Weights of a small transformer language model.
Size: 16 layers, width 96, 3 heads of 32 (1 for keys and values), 1.35M parameters.
Architecture: rotary positions, tied embeddings.
Training: a variant of Adam for these matrices, 9150 steps.
Each number is 50 + 10 x the weight over the matrix's rms, rounded and kept within 0 to 99. Layers, rows and columns count from 0.

# layer 8 attention query, 96x96, rms 0.166, rows 17-25,49-57,81-88, columns 0-95
51 40 52 60 56 45 55 47 52 44 50 44 48 50 51 53 51 47 39 60 65 50 37 53 41 47 34 62 46 48 66 44 51 50 58 41 53 77 47 48 38 49 48 62 46 59 52 41 48 51 45 56 43 56 45 44 31 39 44 46 54 55 63 59 47 55 58 51 57 61 40 50 60 46 61 49 42 51 51 61 39 37 53 36 45 60 56 48 58 46 65 40 45 41 68 44
52 45 64 45 60 67 84 56 68 46 52 44 50 59 63 39 44 42 38 55 61 46 35 45 49 42 50 62 42 58 65 68 40 62 52 42 52 74 44 47 40 50 61 46 33 58 26 36 50 42 42 54 44 55 33 45 50 48 34 46 57 52 55 47 43 38 59 48 46 66 32 58 56 67 59 34 47 49 54 63 42 46 43 32 49 75 56 39 54 50 52 47 50 54 45 50
38 70 70 38 48 43 48 61 59 48 61 52 69 43 63 35 46 35 51 42 47 42 51 47 50 54 41 34 58 71 56 55 36 60 55 59 53 33 50 48 63 53 55 36 42 58 14 51 54 42 24 56 66 49 51 41 60 38 40 60 49 64 43 51 56 27 64 38 51 66 48 41 55 48 54 58 43 53 42 43 42 61 62 56 51 63 34 39 46 48 56 47 52 55 61 53
56 52 46 52 47 40 55 39 47 38 40 48 38 40 50 61 52 49 39 59 47 47 58 40 55 46 47 64 53 40 42 44 48 48 43 51 53 59 46 47 44 57 50 61 47 49 65 58 53 56 39 50 56 49 55 57 45 47 47 52 51 57 59 57 64 66 49 45 55 50 49 55 53 54 49 51 51 48 51 50 47 52 55 37 48 53 53 47 56 51 47 43 49 54 41 53
39 54 56 45 64 56 56 60 53 58 39 53 58 58 43 28 39 39 48 54 71 54 61 51 62 40 41 45 45 52 63 58 47 41 55 57 47 65 50 45 46 51 44 38 44 56 43 21 45 49 49 63 44 54 56 51 40 54 33 36 56 57 51 35 56 24 48 50 46 47 43 48 50 65 42 39 56 41 54 37 62 41 29 58 49 56 49 47 48 45 57 46 63 44 47 59
51 53 43 49 58 46 51 51 42 47 38 48 50 54 37 52 53 61 62 55 68 46 66 52 42 49 48 31 46 40 48 55 53 29 60 59 48 54 50 59 53 55 46 36 60 25 61 43 47 50 55 43 42 47 66 57 40 47 51 47 48 60 47 43 44 49 47 57 52 40 53 44 52 61 38 33 46 53 64 40 56 45 43 52 49 46 48 51 63 60 53 39 64 33 69 70
39 62 69 37 55 63 66 64 54 52 47 55 46 54 42 28 61 46 50 44 62 42 65 60 55 45 24 41 52 53 50 57 32 58 62 64 54 60 47 49 47 47 56 48 37 48 44 30 48 50 42 69 42 55 47 49 30 50 34 41 59 53 68 35 33 29 55 53 38 71 41 43 66 66 43 57 49 54 57 47 60 51 45 51 52 54 70 42 55 41 48 52 57 48 54 56
47 62 61 36 46 60 53 33 61 44 48 36 52 47 54 57 45 49 30 46 49 54 47 34 45 52 58 47 46 55 46 47 46 43 39 42 51 52 39 43 53 57 54 36 47 52 44 63 50 56 40 40 46 51 44 48 54 51 59 45 49 48 44 60 44 55 46 51 40 43 47 49 33 52 56 45 51 53 49 49 35 60 56 44 56 61 40 49 58 62 55 50 50 59 46 58
49 44 46 59 58 39 53 64 51 42 48 49 49 44 59 57 48 48 48 53 52 47 39 49 45 58 43 33 48 61 36 59 70 40 52 53 46 58 40 38 48 55 51 55 52 40 58 43 40 46 50 42 47 44 50 47 53 51 62 55 46 59 63 48 56 55 44 57 50 43 47 58 45 48 42 27 52 58 46 37 53 43 40 48 55 59 35 53 45 48 43 64 45 53 55 50
53 51 39 54 50 47 42 52 47 43 44 56 51 45 44 49 43 51 48 53 57 42 58 51 52 52 55 57 51 48 44 47 46 48 52 56 57 51 50 56 49 48 48 51 49 44 58 53 47 48 53 54 43 44 53 56 48 57 57 50 49 56 54 52 50 60 47 46 46 48 49 56 40 44 55 50 41 51 51 52 48 49 51 47 53 46 46 56 47 39 44 47 49 43 54 48
60 60 48 48 52 55 49 50 54 42 49 58 48 45 41 62 44 51 43 53 49 37 56 46 55 51 57 61 54 45 48 50 51 52 53 56 67 48 51 58 52 44 50 50 41 57 56 52 47 42 44 52 49 45 55 57 50 58 56 57 53 54 63 47 56 60 39 43 45 54 56 59 40 42 57 50 40 46 46 55 40 61 60 52 56 44 44 52 52 42 61 46 51 41 46 50
46 50 57 52 54 55 52 47 48 54 47 49 51 53 53 51 52 50 53 52 46 59 47 51 48 52 47 49 48 47 54 52 56 51 51 43 48 54 54 51 55 54 48 45 43 57 49 51 51 49 49 52 50 54 50 50 46 49 45 54 50 51 53 55 56 55 53 40 55 52 52 49 47 52 47 56 50 48 54 51 56 57 51 51 50 49 50 48 52 51 52 43 48 42 40 55
53 51 47 42 43 43 48 46 48 44 44 48 41 48 58 66 57 52 57 52 61 50 54 43 49 39 49 55 51 48 49 46 46 39 39 51 54 62 45 46 51 44 49 58 55 42 59 51 55 42 53 45 52 40 48 44 59 58 50 48 44 49 45 53 38 47 42 54 49 49 50 49 52 46 40 43 44 49 52 44 48 47 50 48 50 55 47 53 57 49 61 56 51 60 51 48
42 54 55 48 61 59 52 42 49 58 54 54 62 49 43 48 52 41 37 53 50 38 43 48 57 47 48 53 57 41 50 45 51 50 59 53 50 38 49 56 49 50 50 44 43 49 44 47 51 41 47 50 51 48 47 49 47 42 45 51 46 55 55 46 54 44 53 46 54 53 53 47 46 55 50 50 59 51 41 59 56 49 54 47 48 50 54 54 40 44 54 43 45 45 46 52
55 36 33 61 53 37 53 35 50 46 45 43 46 48 47 52 46 56 57 50 39 50 45 50 53 48 66 34 49 59 56 40 40 44 40 52 47 39 50 52 45 54 43 45 59 36 55 52 53 59 51 36 53 43 41 51 45 56 49 53 47 49 34 69 64 49 55 57 49 42 41 39 52 50 49 47 59 59 51 45 52 48 63 49 53 52 49 45 49 59 54 47 53 54 67 54
34 52 40 38 52 51 50 57 51 56 57 51 51 56 45 53 51 37 41 55 39 20 35 63 53 37 43 40 51 38 57 38 45 50 60 47 47 56 53 44 42 49 64 47 40 56 47 41 54 44 47 49 57 36 47 53 29 45 35 50 52 57 46 44 60 56 53 50 30 52 39 51 42 49 53 58 53 47 50 66 67 52 49 54 48 48 41 65 41 46 54 44 51 41 49 53
67 42 46 61 47 43 36 45 41 36 57 39 47 56 51 51 56 55 35 36 50 68 35 32 57 66 78 36 54 55 36 35 45 52 51 55 41 27 53 37 52 80 41 43 75 35 56 37 62 57 43 19 50 65 45 42 66 61 71 68 48 37 43 62 40 75 58 50 71 34 56 33 37 62 38 45 39 47 37 47 40 62 47 44 64 36 41 47 74 65 36 43 43 46 59 61
71 38 44 65 54 45 59 70 46 74 70 32 33 37 55 38 55 61 59 49 41 58 24 49 56 56 61 33 48 78 18 38 56 56 54 68 41 67 68 32 56 54 42 38 36 67 59 40 52 54 51 36 49 30 66 56 39 48 45 58 63 43 60 57 72 70 30 42 58 35 72 36 72 76 47 37 44 74 42 29 56 55 54 59 47 57 51 47 60 40 46 42 38 47 61 57
41 42 60 53 52 44 48 50 54 44 53 39 47 51 53 61 60 34 55 46 53 58 56 46 48 50 44 55 47 46 68 48 55 49 46 41 49 54 43 32 44 45 54 58 41 71 48 40 49 59 35 42 56 54 56 45 37 44 39 53 47 46 56 50 44 38 52 48 56 43 52 56 62 58 56 50 58 49 54 45 47 37 52 53 46 61 65 40 53 69 56 55 50 52 55 45
34 37 55 41 48 38 47 43 63 57 47 35 54 60 69 42 56 45 52 55 68 58 53 49 43 55 38 47 38 49 70 65 43 42 40 43 41 63 49 40 36 47 52 45 49 50 42 42 37 52 53 48 52 58 47 40 41 37 32 43 37 48 46 55 37 34 60 50 44 49 46 58 57 60 53 51 67 62 54 50 55 38 39 38 39 63 56 40 41 64 50 54 49 52 58 38
62 51 40 46 42 48 48 60 61 51 62 50 41 40 45 50 56 52 40 47 54 50 51 60 62 56 50 50 50 47 44 43 49 48 50 58 49 54 42 52 44 49 55 51 65 49 59 51 44 48 55 52 54 41 49 62 49 43 54 51 52 47 44 39 47 57 38 57 51 44 44 56 45 44 51 41 53 57 46 51 55 45 47 53 55 44 51 57 49 47 38 55 60 50 55 44
46 49 49 53 63 51 52 47 37 41 53 57 57 62 37 50 35 46 55 61 38 49 50 43 41 55 59 43 50 56 52 56 49 57 54 47 55 27 58 48 56 47 49 51 39 49 55 59 46 61 44 43 48 67 52 53 43 59 54 49 59 52 51 53 68 50 49 41 53 46 54 35 52 55 43 61 50 48 47 60 56 56 56 51 43 39 57 47 42 50 54 50 42 42 62 51
36 41 68 40 36 51 63 51 51 50 29 45 52 64 47 50 51 41 41 42 63 48 51 54 44 42 31 41 47 35 59 57 46 54 51 39 54 68 47 44 42 57 50 64 44 60 47 36 49 51 42 52 47 53 47 39 53 52 48 50 48 58 56 37 43 31 54 58 49 46 41 47 56 60 44 52 52 52 49 51 47 57 37 34 55 55 61 46 49 43 56 46 58 62 48 50
50 38 49 52 44 49 49 44 46 44 43 35 51 52 59 50 31 45 70 55 53 55 43 47 52 54 51 50 49 56 56 40 43 31 46 39 54 55 42 57 46 66 44 44 54 51 51 52 44 55 52 43 56 63 36 56 49 56 62 53 57 42 51 58 57 56 47 50 43 52 56 43 50 66 43 37 43 45 57 46 48 54 55 48 51 57 49 50 59 53 49 37 57 38 59 61
26 50 51 39 39 47 53 45 41 62 52 48 56 53 49 49 42 38 51 48 52 39 46 61 50 37 34 38 54 45 53 49 52 41 56 44 49 66 46 39 42 52 59 52 49 64 44 36 45 41 46 51 48 47 35 51 31 51 32 58 46 61 55 41 55 41 53 55 36 45 33 48 44 61 45 51 52 45 51 50 58 59 39 49 53 54 59 56 44 47 54 44 47 56 44 60
57 47 57 61 45 52 47 40 55 51 57 36 59 58 50 41 55 52 21 39 51 67 46 36 46 54 75 44 45 48 55 43 47 48 34 39 47 36 52 38 58 70 36 41 69 41 59 46 55 67 51 24 50 49 44 38 66 46 62 58 38 27 33 40 39 65 55 47 61 41 41 45 35 68 43 44 49 55 39 41 32 65 41 36 54 46 43 47 65 53 41 47 42 47 61 51
# layer 8 attention key, 32x96, rms 0.156, rows 17-24, columns 0-95
55 44 48 48 59 49 47 47 50 48 52 51 55 51 56 52 52 53 52 50 54 48 47 50 45 50 53 53 51 50 49 43 50 46 42 45 54 48 50 53 49 54 53 47 52 50 59 56 47 43 53 53 51 49 53 51 53 53 53 52 58 47 50 46 51 56 47 48 45 48 51 43 42 46 50 50 42 45 49 53 49 53 56 46 42 47 50 54 41 38 51 48 51 51 42 47
59 45 49 50 54 51 47 51 48 48 54 50 52 52 50 56 52 57 48 46 48 47 49 50 43 49 55 56 54 48 46 43 45 50 44 45 50 51 49 51 52 49 55 53 54 49 60 59 48 46 49 50 50 45 56 52 57 51 55 53 52 47 53 48 50 61 47 47 44 44 50 50 32 43 54 48 43 43 52 50 48 54 57 48 46 46 48 57 47 31 48 48 54 52 43 48
46 53 50 52 57 51 51 49 51 49 45 50 54 53 51 57 53 46 53 50 55 51 46 50 48 51 55 40 52 51 43 55 45 49 57 53 50 43 57 50 52 44 47 47 46 46 46 47 50 47 54 56 56 44 53 48 50 58 49 46 47 49 51 49 57 38 57 44 54 44 50 57 55 49 45 53 54 56 51 50 59 48 50 53 54 55 52 52 52 48 45 50 45 52 51 54
55 49 53 50 45 49 49 58 49 56 50 49 48 50 48 42 50 51 49 52 40 51 50 52 56 46 38 53 43 45 53 51 57 52 42 51 47 60 48 54 49 55 50 45 51 49 42 43 57 52 48 50 45 53 47 49 50 43 48 49 51 53 50 46 44 49 51 62 51 57 54 40 57 60 49 48 47 47 53 47 44 46 43 40 48 58 46 37 45 61 53 56 51 51 49 53
50 57 43 49 56 49 53 42 52 41 57 55 56 46 53 53 52 51 43 46 58 48 57 50 46 49 56 48 57 54 46 51 58 49 57 47 52 48 54 43 51 42 55 50 48 60 58 58 50 54 55 54 51 44 47 52 47 53 45 51 51 45 45 56 52 51 49 39 49 48 48 62 53 37 60 63 58 46 43 55 55 48 56 66 47 44 59 58 50 43 43 47 47 46 50 41
51 46 45 47 49 49 45 25 52 50 59 46 63 42 54 45 53 50 47 54 53 55 50 53 58 53 44 50 38 56 57 52 50 51 50 45 51 46 48 53 36 54 52 53 47 57 49 56 62 50 48 41 36 68 52 53 58 59 37 43 43 47 40 45 38 43 56 56 59 59 51 51 65 61 42 47 53 51 44 47 57 60 55 46 49 53 49 38 46 67 52 49 50 62 46 43
63 45 50 48 66 50 70 60 50 47 39 53 46 62 57 62 56 52 49 43 57 42 60 34 36 55 53 53 79 46 41 41 48 53 58 51 58 55 62 42 61 35 57 56 53 36 62 32 43 46 58 77 73 25 62 46 39 44 56 58 59 49 73 46 59 55 39 36 42 33 55 56 41 25 59 65 52 57 53 64 45 42 49 56 45 44 58 65 53 17 40 44 39 42 60 54
57 52 61 31 43 26 69 28 45 53 47 54 74 37 68 43 68 35 57 57 48 67 57 45 50 68 36 49 38 61 60 44 48 52 47 42 64 55 38 39 24 61 53 70 46 28 63 38 60 44 46 53 40 78 75 35 72 49 35 41 50 59 54 29 39 44 54 63 61 52 76 54 55 65 36 51 41 52 44 57 39 68 50 46 37 47 40 35 35 79 42 39 41 59 54 40